config = dict(
    num_hidden_layers=10,
    hidden_size=384,
    num_attention_heads=6,
    num_key_value_heads=6,
    head_dim=64,
    intermediate_size=1536,
    vocab_size=32000,
    hidden_act='relu',
    norm='layernorm',
    norm_place='pre',
    norm_eps=1e-05,
    positions='learned',
    qk_norm=False,
    attn_scale=0.125,
    bias='all',
    tie_word_embeddings=True,
    parallel_block=False,
    init='uniform',
    init_std_qkv=0.0205,
    init_std_o=0.0,
    init_std_up=0.0205,
    init_std_down=0.0,
    optimizer='muon',
    learning_rate=0.00254,
    lr_mult_qkv=0.5,
    beta1=0.93,
    lr_head=0.00624,
    max_grad_norm=0.5,
    warmup_steps=200,
    schedule='cos',
    final_lr_fraction=0.1,
    batch_tokens=131072,
    max_seq_len=256,
    doc_mask=True,
    train_tokens=1031000000,
    max_steps=7866,
    dataset='wikipedia_en',
)
Each number is 128 + 32 x the weight over its row's rms, rounded and kept within 0 to 255. Layers, rows and columns count from 0. Numbers have three digits each. The size before them is the row's rms in percent of the matrix's.

# down: layer 5 MLP down (transposed), 1536x384, rms 0.13, rows 1341-1393, columns 128-255
# up: layer 5 MLP up, 1536x384, rms 0.129, rows 1342-1393, columns 128-255
down1341 104:151138086138164130122116117117116139134110079124129154116135153125110086151096190171144131166186162195088111115149124102128114137133141119133111112152102150115119145160159116131106113150144103127090128127121103097151153076134143078122181122122094211171127091100059130111120117146117146111139091122130186127135143145086128133140110108162137000126090117151140122160071165156181111197132
up1342 102:142148119140125128163125162065142130113218232106106108147143135179150111169114122102125094142207076155120118144175138134126134105145137161109130163096135105135091157143077153090137195115068104227178127081167134132108146116111119127117161122112158077131201123107175096129139104133163151111104128140127147137123111109157212156151153173113106098109107061155103113142096158109098113143070
down1342 103:049107151167127157171127127096124166126129162140106181129163139225157102090104129042158144147211126112147154118152161132122126139109141131176052189123187137129116054142199142125148156108137112094181127144069116123103127115118092159175115155097181060114137136137127094147135146120147084093102105077123156130110154075148167102189122184149119116097110136105137120140146135122166101117131
up1343 089:132118087136193068113154203136139122122133144170116137120120119163155104160044189123077161143084124106109068077096126151129114122127149094157180165119131159125136145156178145154130135114147122103148135122131122154115110151119185115119077109097126096163139152159152158119139094154088109143107087129103126111140168140150175108123093116166080177185129125121121095196132167094116143157137
down1343 087:119110142077114101159137133174144177081146118096088131144112150100099137087163086116127166114072069127147100132128119131113149162106166135102122125133178098157170153120127125100147124078094145117100127134152080107106119099148128166141127115122102083102131151153189161123127130149132071152125189170152087133097092127150097129117141138111134189111152128097174153051154172120061139174120
up1344 097:086119154148077128103126159124136137069157139154111154107139089112072095133127120102111183150138160115101122133064116079102131108168154129100194120127105078186164165049128152086129116075153118110214111097097095104089083125095138159141125153166183148169114090112117077095149079112111080103125110163053157155141134095060177132082129172101176172119111058116142175122131105084183189153155
down1344 096:097124165140139148114149203075170158177106146123132171086086084115083134149143109113131081115143103123174181125124103157118092122153144114118095131089129081152116137092159090153140124202142168167062095121078124082176121137106120120134126076126072140147123181124199133125101172144088104151143139109168107094122129179124168073095154162056138141117105116087176188060146090120098118135132
up1345 125:146154090130163182208090134152119115068069162125104183151097135103076137084082106134136123182109126138136153069130168126135159066136081142145190123118094184143146161099111093126207109125078175110185080122118086150151083118117069150154170076075133160171154084144114171144093130073132083117121080063124149145096147135118215128116122151135129151167139064080126190125115205145177137071139
down1345 114:060079113128097166102088195098099148125124055103152163134130126125144158175172148119158107090179117129158126132158175103085077180126162088114169097079142184138138128094123172102105124084118084100132138169125161102114128189150138158116165064165135138060098108160145087105104177168137093117182045148130143123112160100120126135138131165091160114085111093117142153060094131151153090191113
up1346 093:071080126131129110152069129074080174111169104068055143109107116079130156176181120052122186112144178096124129117150142091105172122101145107120123127085122092124146177145106110089116123166156104140187169119140162112115096143126133093116118119104070098070131122143128187124117125081127169170083100157161107113137107090190198147135173113173133118159152123127092129136080129193151118131171
down1346 100:091153091105126143135098125137134128137154107138084138103099116117131117120147080127092119129089071085152113149188134106098115148117150144131074141122102050156118186104135128121138140153165169138176078100143163074055148116150094146151145103181100122154160144184117103129122105094153088075174121097111137082176171107124149144158172119083113045127066133138149131130096114137098144080114
up1347 094:131117122107119121121169106098094160152202146117098161076085086130101127102175134134136139109120094088128191129129105178120117182171090103122098185137132065189197120110096112073134159113066135133092129164096126136149128128116143123134152150080106112143108141146131084122034128170132174119139134097169089089165095074082139098096103094083137120121096133156124114093175122114113098158164
down1347 097:070141099119150158140093098118146162136151109152161168070123105158142145133134135106163123180113138146083101151080129174095127128117105106119128140049141125142138154111109161109130099150151164127065164147157111113151122117097105171130115138133110043074118090150114099107151095129128212083087147080121126094088197169126130132135106149173111128176102124136141124128153104057113097153178
up1348 097:121153091109135149125105178108134141129132172130094093106127154095130195125138130110097094125141084126117154161134125134199126200179082081166133079122098119119137102128133139144126130132116106112107154074108103144108143125113175044136129201136114104165131096161094111106107086151164092144125156110119101072162079115125177108095178091137139178138134169112172152079068090093140127135201
down1348 097:202133082116084220094124148133125126091185106121136123085126096154177121153187119154082173154089102153121131145079127098147164134097161107083133135144156135142139150124087126113203105110169123121115139131142156091181132104133088136109133114109081131131103134136105105132142161153063151127156102129138111106161064096165197173142109087162124167115104128093063112127135125152064128127152
up1349 108:204097117142160153118133062142127139123149103152128108170159138073123098148099101123139144084086122147095101120136178133123118063153079152135118150184181152157132211101141147121195135093069119097140101095176151088105138108127119146137161154057156094093109124156104141106092101107076095145116169104134120113159133137130156120203167074128130162152140139108028104161145165169075151067104
down1349 104:151129128173146176143138107131095118112183165130070181125136146117106060128116082166121081112070139085119120111088084123144154103137153103142100128156080090161083080175062135107168136135101113136095163131096146166147130150135116134114166133113133121146132113149121175166114091098147176108143042111151130119114086122121127139071126107149159108072149131125087140129146117116195143137090
up1350 105:130115084128117145200155140112149094088122131113131129050114122094165124152117121167063081071149103115182128163154126102092126143121135137125091170109169217116054151130128142155162127148092130145099126084081119175131122142152100116114174119158099109124180147120138133145148187074137145135121157137151158121124126114115073129125097142144115104161118131126103087109174103132113118138145
down1350 100:139148109083071138146148114154164118088157148100144185125118120109097198120116079094114070102150119109077147115170143102116141143157164088128113079131158077212124079092140119105115111141113095087083126067157094123173119077036105074129171162180160172128100048113153120148074122161056114133183141183123080135112158151121119154054113113080117190068105119158117120128094129140125089218084
up1351 111:108123091148137120094145132088115150147094127172090060076124120112164105138098148124183082205156104153148046125161166063091142157209135166151047155149168137143141106074107094120187157181065158077086111104152116175167111158137073127181110132193116115054150136105101187201132050121166096042175117159082127103124084143142171091114137150085121141110145080121104163158134165141160188109136
down1351 104:171102108140116044123127154058108163124177138081162105118176098078112117160173157063162103154115153136165146161145198205122145113130133117141102193080116116087084139100119153132177114166161189166119105162140100095123114106121131086164104068173147115164112123169118170165114133131093161084099095173104119106149077142154169149154090138126142158115122114139102108136094191111120148144107
up1352 114:101159217127159154168077104100081162110139166147059139097140077090119188186146142093141074112097161101079159104164117161142139133113165096126102125124142089196087123106104118203066126085117119103147112101147074092105108088080096135144187174069120116131114167164171121140068103103127095065124165153136187189150212120133109125117131130122136145168117108099097145066168161140123127097164
down1352 110:133097161116140120158166140127097083106135184137067124136138128114091069155100110169154110138176118144122115109187093094148107165170110126173114130143049136156131154110084097179125146083153149154079104125071115122162126102108183125093156153114102109217146124146138116101097114142118110121170103121123122099041172093102179098128163140041109131169090149106129110150118142143116107128087
up1353 093:144171139147116117119169159077132080112109080126120149140081114161127127114093056156080170157072148084147088135063174171109114137187165129147153106104085163150144140130100134180117166193091142090133112120148113111144161097088068135133134117143074096139121123136112137143106084160126155090097130113112121137116121121160136125165113151105077112116114122114172108158077113135129126078070
down1353 101:134130075164098077098124134129083207086141070106161124174150134089152143100176203142100132119163162160116136126133143130132131153104056105071119145111149110110083148133127161122149130116081142112103150142165106200139069158163127098145177098098177150124112122215162130135092142145120075078151165152096119134138124171145127084167088125132161061111142142116149081149139163119094117124069
up1354 093:143130150168120102102185158126142116116127172097149135124133164143077096145132126085122137121122076095088153115159110139134092100138116168096109149093112113128035162097112134169091141118150073165134041080148109127091170128135160093112179156113145124201142189110154119185133137082153106124119102173180131130155133119120070152146157160070068139103108123153121107116090154139110136153176
down1354 098:127099163149121153129119179167142185145198172141163158148128143150139037069146124133145121147132175171122151153102201123118126121141139052202121080138133110139103079185138104174131115135112137186137174124123164142090163140167158142091151069150183115086185128059137119134147140121140119125191096105123077154114137150122121110221117091157187093159132089091149088068068104073128141165134
up1355 097:141150068157139116186132130053112097145136167138167115110102124145109162130147111098162124175137153175176155106101118158111098114120084127165138110126097134152072091105101081161167130143086127151169157205089160119150106151113109154159081088135140109170077124127177132132115127079076181148186146141159110166099164093132069100101163138057082171116170094173155115165114100107193159162067
down1355 101:135103128140114112196194158103158119168124133096125136099154103109089126114125140165130164207120085147114146124097108128087155120141102192141066080160147040131112136148093128204144121124112148161120180136168074137153095129121150104130142152111184142130095142106174185115133158113139181144151121114138091145164161158141070099146126119132064074093098084147131143150195108111195161098117
up1356 102:142109154163133167146078153099092115085111160200126122152142153131124138100080090076132130169197077129058136082103128111106188088176106152165139126095075082134152129129133170154091126174167102091139225140127154153119145111069142119175116142123159105129172142093166077107144118117154086161049149112124106155182105130159114165110101097116144084115187146197071116108191154081131134084110
down1356 092:144148115128084108060069135138175128072089097078132116105145104124170095110191214137094120092146102164121167124110108122115144156146067083144205142085115125157115109083126155081156125089133165127160149155115107147083127135115123093081179101102148136107146139139141082155127145170124135107157107140109153150137107116097162100085145125132155193147128149069112118115162157117109145182140
up1357 098:126073143208136142121126099156129094160170146108071102114180140129177114192152168093186139091133131137139137151107158108183090126158067102147109100136183131124110074156137065140125170079166183185151134171171157097084122163130137155099129111064164091136061152149125186149148156087101121139054137106033190150116091113107134169140136135132097099130129048112107152103161141154123115120088
down1357 081:112115155124178111142155138137062160096114125161155122166173206124149122069115105133093161178103124158120088064087116124156134125127089140122104126131092151182111117098115109171176102134147125086136184081125170193106143211098160116140097101137092144161073187109209164145078076103112114090111113130146067135140105158107207067134114121119146137172060086136180114141105132117113163172152
up1358 090:119107106135170162145129122133135062108084169133098131125169106163181062135117136115096157153142128173078050068129092105112133133167124188113130065202147186091110144107123119140093136200070117159127115107147121188101105153100165113188113176117136158137154097102115096155123118116190072183135099129102155175130144093184173136147135129114114134099108087088086137213142102169133104113133
down1358 089:134133118108187155124106069140079069073074143107110149157130124105081177094184108066161160200116116180100135110108140114106126098118119155132105072152086125113114087095073077079159114155117111142124101133134099119131106153079123156144131163129101083107141087163152139089155085130120184077225163174132162076115069144146155147147202112124091158157147138127109138132131186134141137076112
up1359 112:087153155137116136130169133084098197081126096144195174126142206084148126157092172115130134120104094101141122143123160132136122155201130084107145149101102086097099161109171129089098059094199096101134142137143122094104150129107129139158143081187110090165180138099082131109131161139092111126140114120154125128092096118077149169136137113124110199140137167155149093153196150169104121103144
down1359 112:125109093118140122167112108105171104124121081096110181126149145098133104138180112040120079238195090117142162168194105121142142144130147161057126172135149083121143107125172149157131125054101119122077100173085089145097097062103092103128183131157082216117122127172066098153142138144148181107106172125116124132151145077155136138117131107146139171140193063169136101134165130144147122131180
up1360 100:118149115190160127188169122143169127091148108195129127136132138095119144103066086149135138124116155133123171078092086147080135104138126107126153142151102122068137125181098170118131117196088092161150117104132130170176107106115140088132152106110104149125121149138072140151146160126159111120092079170116135118140117100117128074110132128160153187127140105088129114150177151062169179127124
down1360 092:151131102103091131084152133116112079184130158030086168168109130168126199097170151093162123147106140080172125161162190097153096209135169168093055112128106092166111109086124148134120129104147128090091106100187071113155118137114152122097108130135084096108143137124166124216107096169102117192115106091126159155165075121090170148119123135085124157114156127118082137067133115182109115146137
up1361 101:119158106088171133170108188097103095146134112153099167156152130172146098056147124109146140153108134152143131115158183103144164128112138144087209141125075092162102089121167173110073108106093110151068121127146098182064128136167147102075095209122186115114127164093106040119166112113124158129124070107099092151172148138158094124199188119184138134106119149109107121117148067115105158135117
down1361 101:133131152158118082112186153102137115079131103156147125159128150165132171136177162171142186120152078201112093192106112127108121072165145104137067131104181140139075087166164104120118107120138093103115144117177092090088107098118197122117106142125189132110143125107123090099111130033122099188176147086129091085139139129084150143086075118148116099108143104119167121122100099098170131158167
up1362 098:127154087096154082098138111132151133049091142107062146165134158093132131164144101163132148179125153104176119128143119181133147150132132097137113113254164120065143079147117122130118126089115096151117116137088192103152113128159122181119165089086190166134146102101145148096104210155132096109134157160116101164121126115096124118157154089099141114161154118127154118092114121139097160117135
down1362 099:132132128129093064156145114132146159105096125129137099089092079133149179095122168127167118185178133099129159136122151118058163141128121163147096127122141136255134098075183084099149119104124105157159096129179112104116137172145128150142100114123107126069149138111118169151131140111141142144127087143147140141202142121118120181110151079152127142134085107168104103137102074065170149128046
up1363 100:124105138087152137098178102111137110087114122146124168103107116120107127102129117145141161145151143091112176054102139101170139089165130168147148152068157163082113104111133120110138099151084143156171173200152108105111170088124118117154099131069145140101099135124142108071065140141122082139144103127126132178124093110107091192129115148088151152167148116179083158173112139148131099068145
down1363 105:147086166157129144133133164121132199098113112068090127122162125115118075106147115132128135101103145152147141052123151135144143089084102118141084133153137163079160142089169096153161113138147142146112057127097158111107118129070145096150119107149153140110110179139138188126080142101100111128148173132122076135105102069115200176118132142119129067149133091123154091191144113060086092116137
up1364 101:087124108129122113052191161160152128159128139188164065158142135156138191208117200110066106175115096167095103106111140049136168138119150083115142114101138185178133113137081113140119075123101141125068095126103134128157129153179124090143108170075070057150116095143168103100142148148120118105125173123131124164163052150168164104133176112106126123150148100133161101130187132080128091167125
down1364 096:141161130117052100147177165166151090152154156123154128117120191123073101153103093146145090125203167138174086085139173167073104134109158147179174195065158100153094100109133135145125123141176138127070155173098132135204138182171159149141159119150130119093124096183124138104136160162113174122128130132113138123088083159114108151091184148205133155173138121185118116106054114151110155121088
up1365 104:143186090152159177129090122128145118105114114061148124159083139087107086142118123077112135107125157175097146163117126123145124156071165145148071133131080151102150057128187047133150135182144067096138129099119149152185146141193092131161201173091146178111145093158129089153109135124149228128133126099170144063111125162167172070097109131109095173056143104181118129129172133072089136137176
down1365 096:126112161134137167093127131204151125170135170115161151157163064107088080096131102102138093110121132113150076087134134158207055128070135122084153128111101108196117094119150155176125118161134143090150161154121129140115081119087153134152161160066092129178158157106183116137127137201166176156148091140152128099155182141124146145116062086143120147093082097164156091163092148128075182085166
up1366 106:141144079179104102159153115102140122132145123100120109118132136141157121135180086074139111177128143166138142101164103097080140105124106125137176094136133137112090183126087099103145149150169095201208206232104115105157105100140146164171112171118156102106124099103100127124119099124126048085121131130130125123095160197163134174103151141123123125125103102099082111177114091123129126094165
down1366 106:154066072136123154135094104099140148102213165150133084103135117145150115100083085141160136124087178095140152149155113110140109160133172125088100156132135184147119145142128106192163115164146109124141155121072114097146100152101100125110174178091080131124172171098130138110167114143104170110162131076102136139120137117093135162057088143177171119140062109104143188144052111129209107100178
up1367 101:119104087098171150142136149158151153115127128119130131126145145131145145140132141177164113159112135174102176121100125131150125185129129140129150177112127081162150104143167127144149108135087149119119113109140109215095058091146147093142069130150056098102086098148098115157115146135154152056147112081076060105055169116180101061121144099125144128129090171131121140163119115096134149102102
down1367 098:133162142176090121086113134083114091080138127132162105143120140154120103132169097020137145138104116082213052119124107114116139091132140141098073097067120139118150128126079087126092159128152078113174157110113155097138165195128119181103173102108163133089150168055125140144081115150111154155111167165104180107159083113100191179144088153165130100133148067085120117055131149182179105126153
up1368 104:064179170116095134157065139082148157132110088181142097120140115144133142086136115099137129139120134150061099121062086156165168118153135099111165167105159100166095106136102124095147138121059194161131147137120164126076126091151100123135084127110144084040140147125103115119131156184109131109207202179201137164098141113113105144184146101148097182238123149120115137145105043120176151125121
down1368 100:135107150074170167154144145142134148106150095130146139154148128186101119087125130070150152190144123097168117055139133180133113169142098146177138168144086163134243123140030135199091104162113152129134144125079102157173172120157122151077111096216166131101132137094130119140144128162105163118125148111116118136131172098153138164109096081116190130152121161136128142134102108070140129170096
up1369 100:116114109142119129166120130078155135193064102113167138109143145191077107171143068151155173119122143106122142130126146136094129174160163089114097173154165095122088089144163161079137151078167108140119109121118101141118129167126161107151107152168137196126115139148110092117103112182127184213108146179111103117106129182093071130102172116141191113130121106123131169120133202115160113106172
down1369 095:133102113100134073144161124155072088128095152137092110094098139119086122146095177093088098166114180130155103167122134095133127114162146045128162126110151069135120068196165151174074060133095118109184078155098169152137153131120113104131120159199148078150144117157115130140143132170114076167141173111126106096109109091144075131142091134118149099134125114157142134094097079144131184104139
up1370 100:093090120137138130118020157128176045086125193107101159148137171157099029085138133112137095130122116091146110179168147074121137141102156171133141093140113163117131130150124066147052172129132147095114086164148067117114083136128157104116136139109156103099173145097081183088172133095183115158205076140179103074167136115106131094094109151133110208103106186093125085118160123052071192094121
down1370 090:159127154128066138156148160144141071108058149178104085153111131149101121146076083089112083151153088121135119095144142112147140129101139130145108117133100122107123158101140133124109160092142108117114124148155162071108133086153088151098162162154064122120097091153162129169097100089152185115121125122102090115127115106136131147122140129131106119183140137140134177138171175085167133138067
up1371 088:144143163090110117152123134096164131109149125160103149093148166161074125109103128176122169096169127171136126098076145059155123097160134156143140034120128105091050155114148192081151132165115166168121126155132134100141073087110168118098116127102099107103121132123145132118070074159142080154104136097142125155107090136168118168124143106135072187125124120135172160129168103114110118141162
down1371 083:140086145117156220063109113165122118140162159126098096117115209053069183176153091122152120079183158156171117128109092164097093100076102107116122102067155076182085124172089124138169179121138132175115150110141097114149112080111119132163088153143113156108179063086084137132170135174139124117148130170085081159107158106197124097114154160164104124135131160134099149156129116155157146136161
up1372 090:097079164132187090095135157107176142126144108088077182125056136129113161127073167112131099133134138183138150117119118128129109135109116084162103127084127095165115135046112120111136113140169102159154090096155145142140140084096098114068131187138082116143132111174126126101144100178108132127151148139101158174146198097096114123175111122074149114139093206110146142122105143069123120161135
down1372 097:114116144145119119177135180193158160064118117154127184095130115126106139105085120118164129163131142100157149132095163118161082133096139103149122179106150083138148155156148121112120153121164143171163099095124029097106185111071042153144155126124167127123106084122138111149080150184102090083167132118100142106108153114154099083115148089061154117128083167115138139127155116166104126167052
up1373 095:186130083170131076156113107118211137191113119103132130066141107155173121087126152119111120182090117138138072101143118155116101107064092088151174128092127164150092139107135082184143178139160066068132130117181108178096121141154140126170158084124128135141138125157079101093143144111176096124129090124099161146134110121148105160118107116138122127071118092060121098091169167122156139109141
down1373 087:111127118107170157144079134095119123113194112127111141104090128123075121126110076094161183165133127147137125171147126057124104153182163139202110157167161104107129134163204153152143156134110124135128103115115175166153148151143116111133120094136136110120092121122158103099120184148124121073100115163097060141135104068143139099169185161149123121057079099155134144196116153140120141129166
up1374 090:163147149208109147107111174139144122097165111094152135117116142064132206105165125087118099114092107110138126136115090146093133183146139082108067155092112123144105154106147142137074121118111106112154175139114165138095131135143151160134114085163145149112132109161155099141132116156097170151128061096069072095114088143152159084180105159145105137112126099090112151090131139178139075139082
down1374 089:087067095055200082182141125128113145074120120136161100141072126148084159139135096148126133143167123135134162147130126135154110124100120142118092110178158110111087137155087127068174139119086156120119111091102140137086130118164084168089141174141128041123085092131104126078114071110121101073131129104220155122121156121167109140150145047161101201138153170126158118139107141098087173122152
up1375 101:150099155136119159111104153118165064135131151087162132069087137196129148069115079145180146159156159149137153105094123162148102129158068080104101098131118106105158082098079155144070159117164108137142139114126127117128202143139156138090125107128169110135108173190129194116106061051176161100140116145141174161107168092111169146217124101094141118121091122136114126159194084140094094077118
down1375 099:100118216136172146139102118161103153102194092099143141163154185120176189167170176123136071120081146099121148105148117095146109124125133152108134098088107138124090128121178109095144103123090104126148122177109169152075068184090124254172120132189141140100084108180101146139104130093123094125152174203118107068120084089139123117156155112144154211161135105096199108153133128076146123125126
up1376 096:153110140142183138063152114136193129149146154135129129101142138103124183133110197128084149100148131095109154065092113087137113168097039167114165141150170166100117140117102077110111194182124130142104092137110146125111095086113122160128103154099117160081174112160085071202095150096114147089166146190146108107115168107152141141145118089135101128109186125145133118160150148087157155121115
down1376 084:130182092157176053182142150135043146078156106184123094167079121141130083127170110116163119166127156107156122169100098170119163116082150160155143163073118133153165091098142177140128122106081151090125118096128157154099131105080117104196122088175171065082112133128156142103038140162137169147204135099121136105158153185128111075167153109108079020120112093103103124112104191106084109112150
up1377 103:140124122187113142147114102147098108104103150151110151094090166153141132083119197094170125134182099067177113071135107083127138153088095123147165118148181122139090128096090139200184110120123121166136104076101092169148080153152110129171105064108089159125115106132114157119119069102142141103172122141138178102173145110142101096161108107111180099111136137166133122198113150160098095118087
down1377 105:130150125150155163123093131084184130073117107159119130138141152126133140091150150167159115097156134150031145168163178109208113114193163121147138129127128119172102128092118143138113097104086113141135181116143110115113075115118134145133131129144095158093144134130177157147103107031150095197086094142097098079102133147139137159141160096139133139076153103098136159096090149087083086102153
up1378 098:128074132073179176186085115137189125114168156137131173071155139141161089133087139127074138111182154176153128167099107134133100119204104076161092157138160129127077122110100128145149107100124145167150131145141102147098036106148063152152130090132131101062102124127152113111115192179120118086145161075168117126104174123137092178102178137100135081154097082125166145126149166177135151151088
down1378 121:163115102105193162132078132121133131166100134153097097097151145100151158150077133154104129093154125141176103122152135101136126104151087090146138121130166102112168122068114123124147145183127183113125171098155166135115089123129174136194137139142127151119116119078057108136105172158127153169161086088113095114125090105129091135118119121109068000162132157114098106143134174128114060160109
up1379 117:096094140166135087153070162111134152117093087157081156112104191090120124173133101101132116136100081129110121120167125144064131137146118140160157115138129110125163116160121109111102161084099171144137102078132091159088195100112101174138119193093178120073065130136112147181176110172131106083101126108113165100168140089113163144196074078121137106120072105101131085184122166117162123132115
down1379 116:113110152141068132182105121101111189075155087110120192159117133101102108143095157124135157120089082162096185148193071189118156167112149154168123075100100099095088144104108091163117179147100146155098119127167128082108123097158116131044125184100148086096139161179151083053154121151167160137124105136152149169086128113095073151153105066101102109116122079083094119164147148150157140100091
up1380 092:182145121128108106122134119130119147080123136093192068181149136097121124151154133123118103147077146124140118082142108062096103140135129106130086144115132125113082146180152138115162084198127126158136129107120122111109139095168101107132120106179112077120076119129126156153206155116146129162166129160126118061145133061132185104110102112153108184114165129113102160163159130188046090120140
down1380 093:076080189134145155120116142137132171172143098153148201094068105132147150123091123126115203093189059102090117191099171176166134126104155135144070124127089160103160115071109100105102164081129147125162141165129135142102103176094186133111130158095171152176128132146164090098128131122114105107124085085135163145097132166118093156151121126075157098164082138142155154115071078074193141120131
up1381 096:143093151107168153220076125090131138144127131155179126111097102125038140128133129115155092112106166143174117172124157101125131079186104105086078067107148101086133132097056159144113138182144126116139123118080127101164132159104174068108151132095138131132135123144088131101099125118103129127131198111150167103143161125203183085127143108083155121151097143116117077101132175204131121107113
down1381 085:100088139120194136120110127129093117143162069099122132100140120070171099122095068134159138152111163134136136108097075064115121136065090083191140103086121085078126156133098089127137153120166107127102123140135166136137146088147144191126100145114096143078134020076109114131152146157158162152183140134161156097103099115106123161074090127112178095112140169152121186150076124142139082089179
up1382 098:176149120133086094153128158117115123071096187143165096139123078185132114110138093079153138131154139093096143134158120125145109122174097126161095134099130153066106168177146108177138133085191129150122104118123140130100125133110106155141116135113116097150061163109170072112181126110089177082130156101169137158166046106183164140127139164097095151149053106141147070131141101104076118050064
down1382 097:167074138092137098126105182140143153136164080171056121123111115166066132151141067207110130044134108084144164149130187164156116131188125089112061100093178132100181141107197083150162152114155166116122072118148153128120112090133117091187094159133144137120165104134161158124196132091092126106136143128203091133166129119107061171138057162114145178123163113101141186076122136055142089139066
up1383 088:060138086146084120094119146136130160124183171139145181124140173126116056102168081163089179135083066145093129151111128123152112161108115162104153158197127148114147159129138143110195197117120124134141145108144113071126138137099103166152111124120156121123140157148101194117130130129100061096130154138173131192132116132071107139155118144117149126098087147040119130107097134127052125143134
down1383 088:153158150112129138092107112137139123107083113140147084127104108160149174125142131136098146155165151136168140149133121127124158092125097106076116119092096131136176113108133108159163149148128099176145122094132125110164135125142132133109105105157101135142039149145099087160144169099179131149153118092187159129136190105100107175125146146128151122047110198129168156119106140117091121144149
up1384 089:133108143133134141075201125113161126158137140092146148180131102090158115091123109115140135170102078141155141137156180095174133153151065200127139092196150116119075130107135165150152145094083053119164121120161092120085131106101091138152067087137159183104131146140108179137132142107095115089093129181159096155106110126133144128195168135132117180127162162095127089109160122135184141161170
down1384 099:160128096138080140148111178127161133172160081179126101168142135103133173136060091099111118095128170098104130127169104226107164077139150128102151101154179122119132110144136103114172121142164143167155099136148144099135120133124102133154119068106056150183165109117163181136072132150110085127162077138094143142124118117106187069130181140106121143107166116177158073099105151135188107154105
up1385 099:098136146099156155158148179121113034167138153117125103146157038096093105127114119124151158122108173078083118137217137112078097160076140192171155196123145127132088081068163086143136165169133130157149142132171086153163097113129104072164144171146087104145123164107133125139102079150125111148100163141080136146085106105092150110102137131105109139074108064183146136139076176115153139092177
down1385 094:075118143160156126131128170121111137139078132093157135114138147108166105145069164147187169117100143137121175113119117111116069142129126169121187103122144118164136100107104130147136105113150101189162093181084085118096110097109149148120191101145114125158139124072104149154161118195119126140124144114090151127158126096125131070134113106087055133191137083171101183156121144169112075164126
up1386 101:083094088141074098104120164079164110090145126161107151139178133070128133110136150196130111128095047095144128102118093103096190166145071162126059140132129103128086160163139119139162152095103129140099131100116132153101111111163195108134111149159073129138102136164092126117179135101176137117071158101106142060225138086115127134129097166132136108055107068121146108143105123120131041122114
down1386 094:150077116110195147162162129171157141081139140059130186094173153089075129109119115120111141068153130127153196180099156106099146120130149154155182098147117122135105102113059105126138091145183166098062190109131062099137127157153085122131124198143090110115124129172132120102127126168118139096169164129138120114095131097136103076100087165107114106114147167137104118110099117123127141121167
up1387 100:160139069101122140177116078134165131129151136138155140180101157156133076090142148104105079084160136153149079120133203114107141117098085059137129128154164106125154142089115061120145110156105136121076127124137140134130118144113083123141148100108137091114089173177094203104105113157131144083145107122171099150128106118076199103128137087116125148126147116150108106144167103147111159111081
down1387 104:110186110136131095089127102090105104101154120062080125116148125190173144106112144192149089116151148057142200107141104116111161159081140142104161159166140107130110141128119164145106108119115125182195129084116128199159165131084179144131107206142149081178108029078121160148105094097094196207104148126101140115138074130071141110123106131135192197123138160097124124114130133124174107162112
up1388 088:139088131102147189139131162105094105127172192137163101166072121114136153123153106156152139155093117108130151109156100112131151166161140075173099120159109101088143183157117149108117133091130148108137139092080157203108083165135107161185157152127123118079155183106112139127068187119078121099103101127113112122162139084175159055124113167073168056145133139172133131169119143135195097163098
down1388 091:078142155174020135148148178141125131100112128163101125092076111145158122073167190154088104175160125147125112155152164152139119090141098113081137201074172162083106097117132153150141184099065113096127111133161102115162145057112149153133159137130112139147107111128140064129192122106160078122111082161130118135168123112156160062149141120158135057187141088138109184099144108115124065132092
up1389 093:138122146123170105054144082126158135129174137167157155140089130121098100127136148089116122126130163098083106173162127132143112161189085130138076142121141131116123114153115136149120097134131146110142172131111143151146086120153074132163081147169135148106086111103089180168109162109183133194105110189129110149143141106119105182098142159102162123036065125172169110081184157085187096136101
down1389 093:158113090130099186130160127145127148159127088152107095109077127122081182139097136181160165138121118156142082095126169119100116172140110106106187106103095125144118113130182090099097170070162155153129135143131159088111094141125126159135110125120132128088172127110102153097129139174135111115087081165148104160160110146100148102158143119191116094133163156109130148137080193140136130078175
up1390 100:092144134148124108108185114089080142117112203135124087075130205181115091110140082128103087188213078112097152136156120155146182100167121085160115140159115152130122108138162141099165098161160112125158213133159146092170118092122137088162125103166091149121124119149097151116134129111092103108112122146110096093166074088156083149133128113144134131024094118171151090126078133107184061111149
down1390 101:110114105127121152144143079087116124189198168150092153149153136187162075118087095117201133172126199139117134148175135095096112128068074088114110128083098101103096142161123177106125114092123117212103155124140114136121123201079115180089141152122101181061180084056159148105138096123107095109201153132159083131091092174130128158170143157080092145128117156172095125200129182112154129136114
up1391 102:157121148168132111116151136134135116128121180176054109136099128185087116154108105129182131088168130113116222101123093142086137096184094134140137113123119161125110140125134170151167140195136111024103127122146086126141141104111098106193045160117122101109123084169089154094109123094113169093136128084143081098106071138170157123120149207072120129108114112144100114134166124067161098141105
down1391 100:159152120118120144140096130176076123171160120114094179098123143160114125075122153095120207164117173103062156128137163125125144148051159150093164061038177157096123130133197121103128110084080187121083192120078104102116163141103150126125154180144122094140111090128121118070076128167146150165085132124078130138164154132109101115129122159141125138175150166177071058170122164118129163115150
up1392 092:120088126116139136102143158129141111129103088174153171164120111155125155091103104157128099153161145147134128176087143139118113112134126172119158105127176138130134120124149033082131170105029217159047150096126155129143113083154117071126096120104152133150140120117160206140164096105143124084133114161116134117118104149122187065122101144149088072126138153121120139114106130100146106106169
down1392 086:139115139079102135061117157159113142179110122094107130075116108083129138212114138112055103096128076136106118108127114074146105127154061111100123124140113134169146170099128131137163185069146108069115163151124092141110108127113172137152174163151136112128128103086086120107169118100117150217085099118077116120103152190101144181150161092167142210165185154107106102121095078101162119131171
up1393 097:110135097076119104153139142139149158051128138071175170164082140155116092135087172198119176112080065122165193135128109104151144136154092095220082161115099155164074130094141043103126119037170141078154153131150151072113150190181196126136124131149107094098129110043131075174155184090130146150137123102173092143100150094093205152183125113163130169129149135157127115064158140112152033133111
down1393 096:117163151105112157127113191123082121158113144202122112160193151093091114111052101062150149149155122163102069104129118112115126144132181116099148137189138128152154071091049219119147124125084158194123130097173101151095176104110076142136127129076130197141091123149093176130141146120111120127108145138136168153155113136127086118102089167142144144126125116087104119157168151143066099097110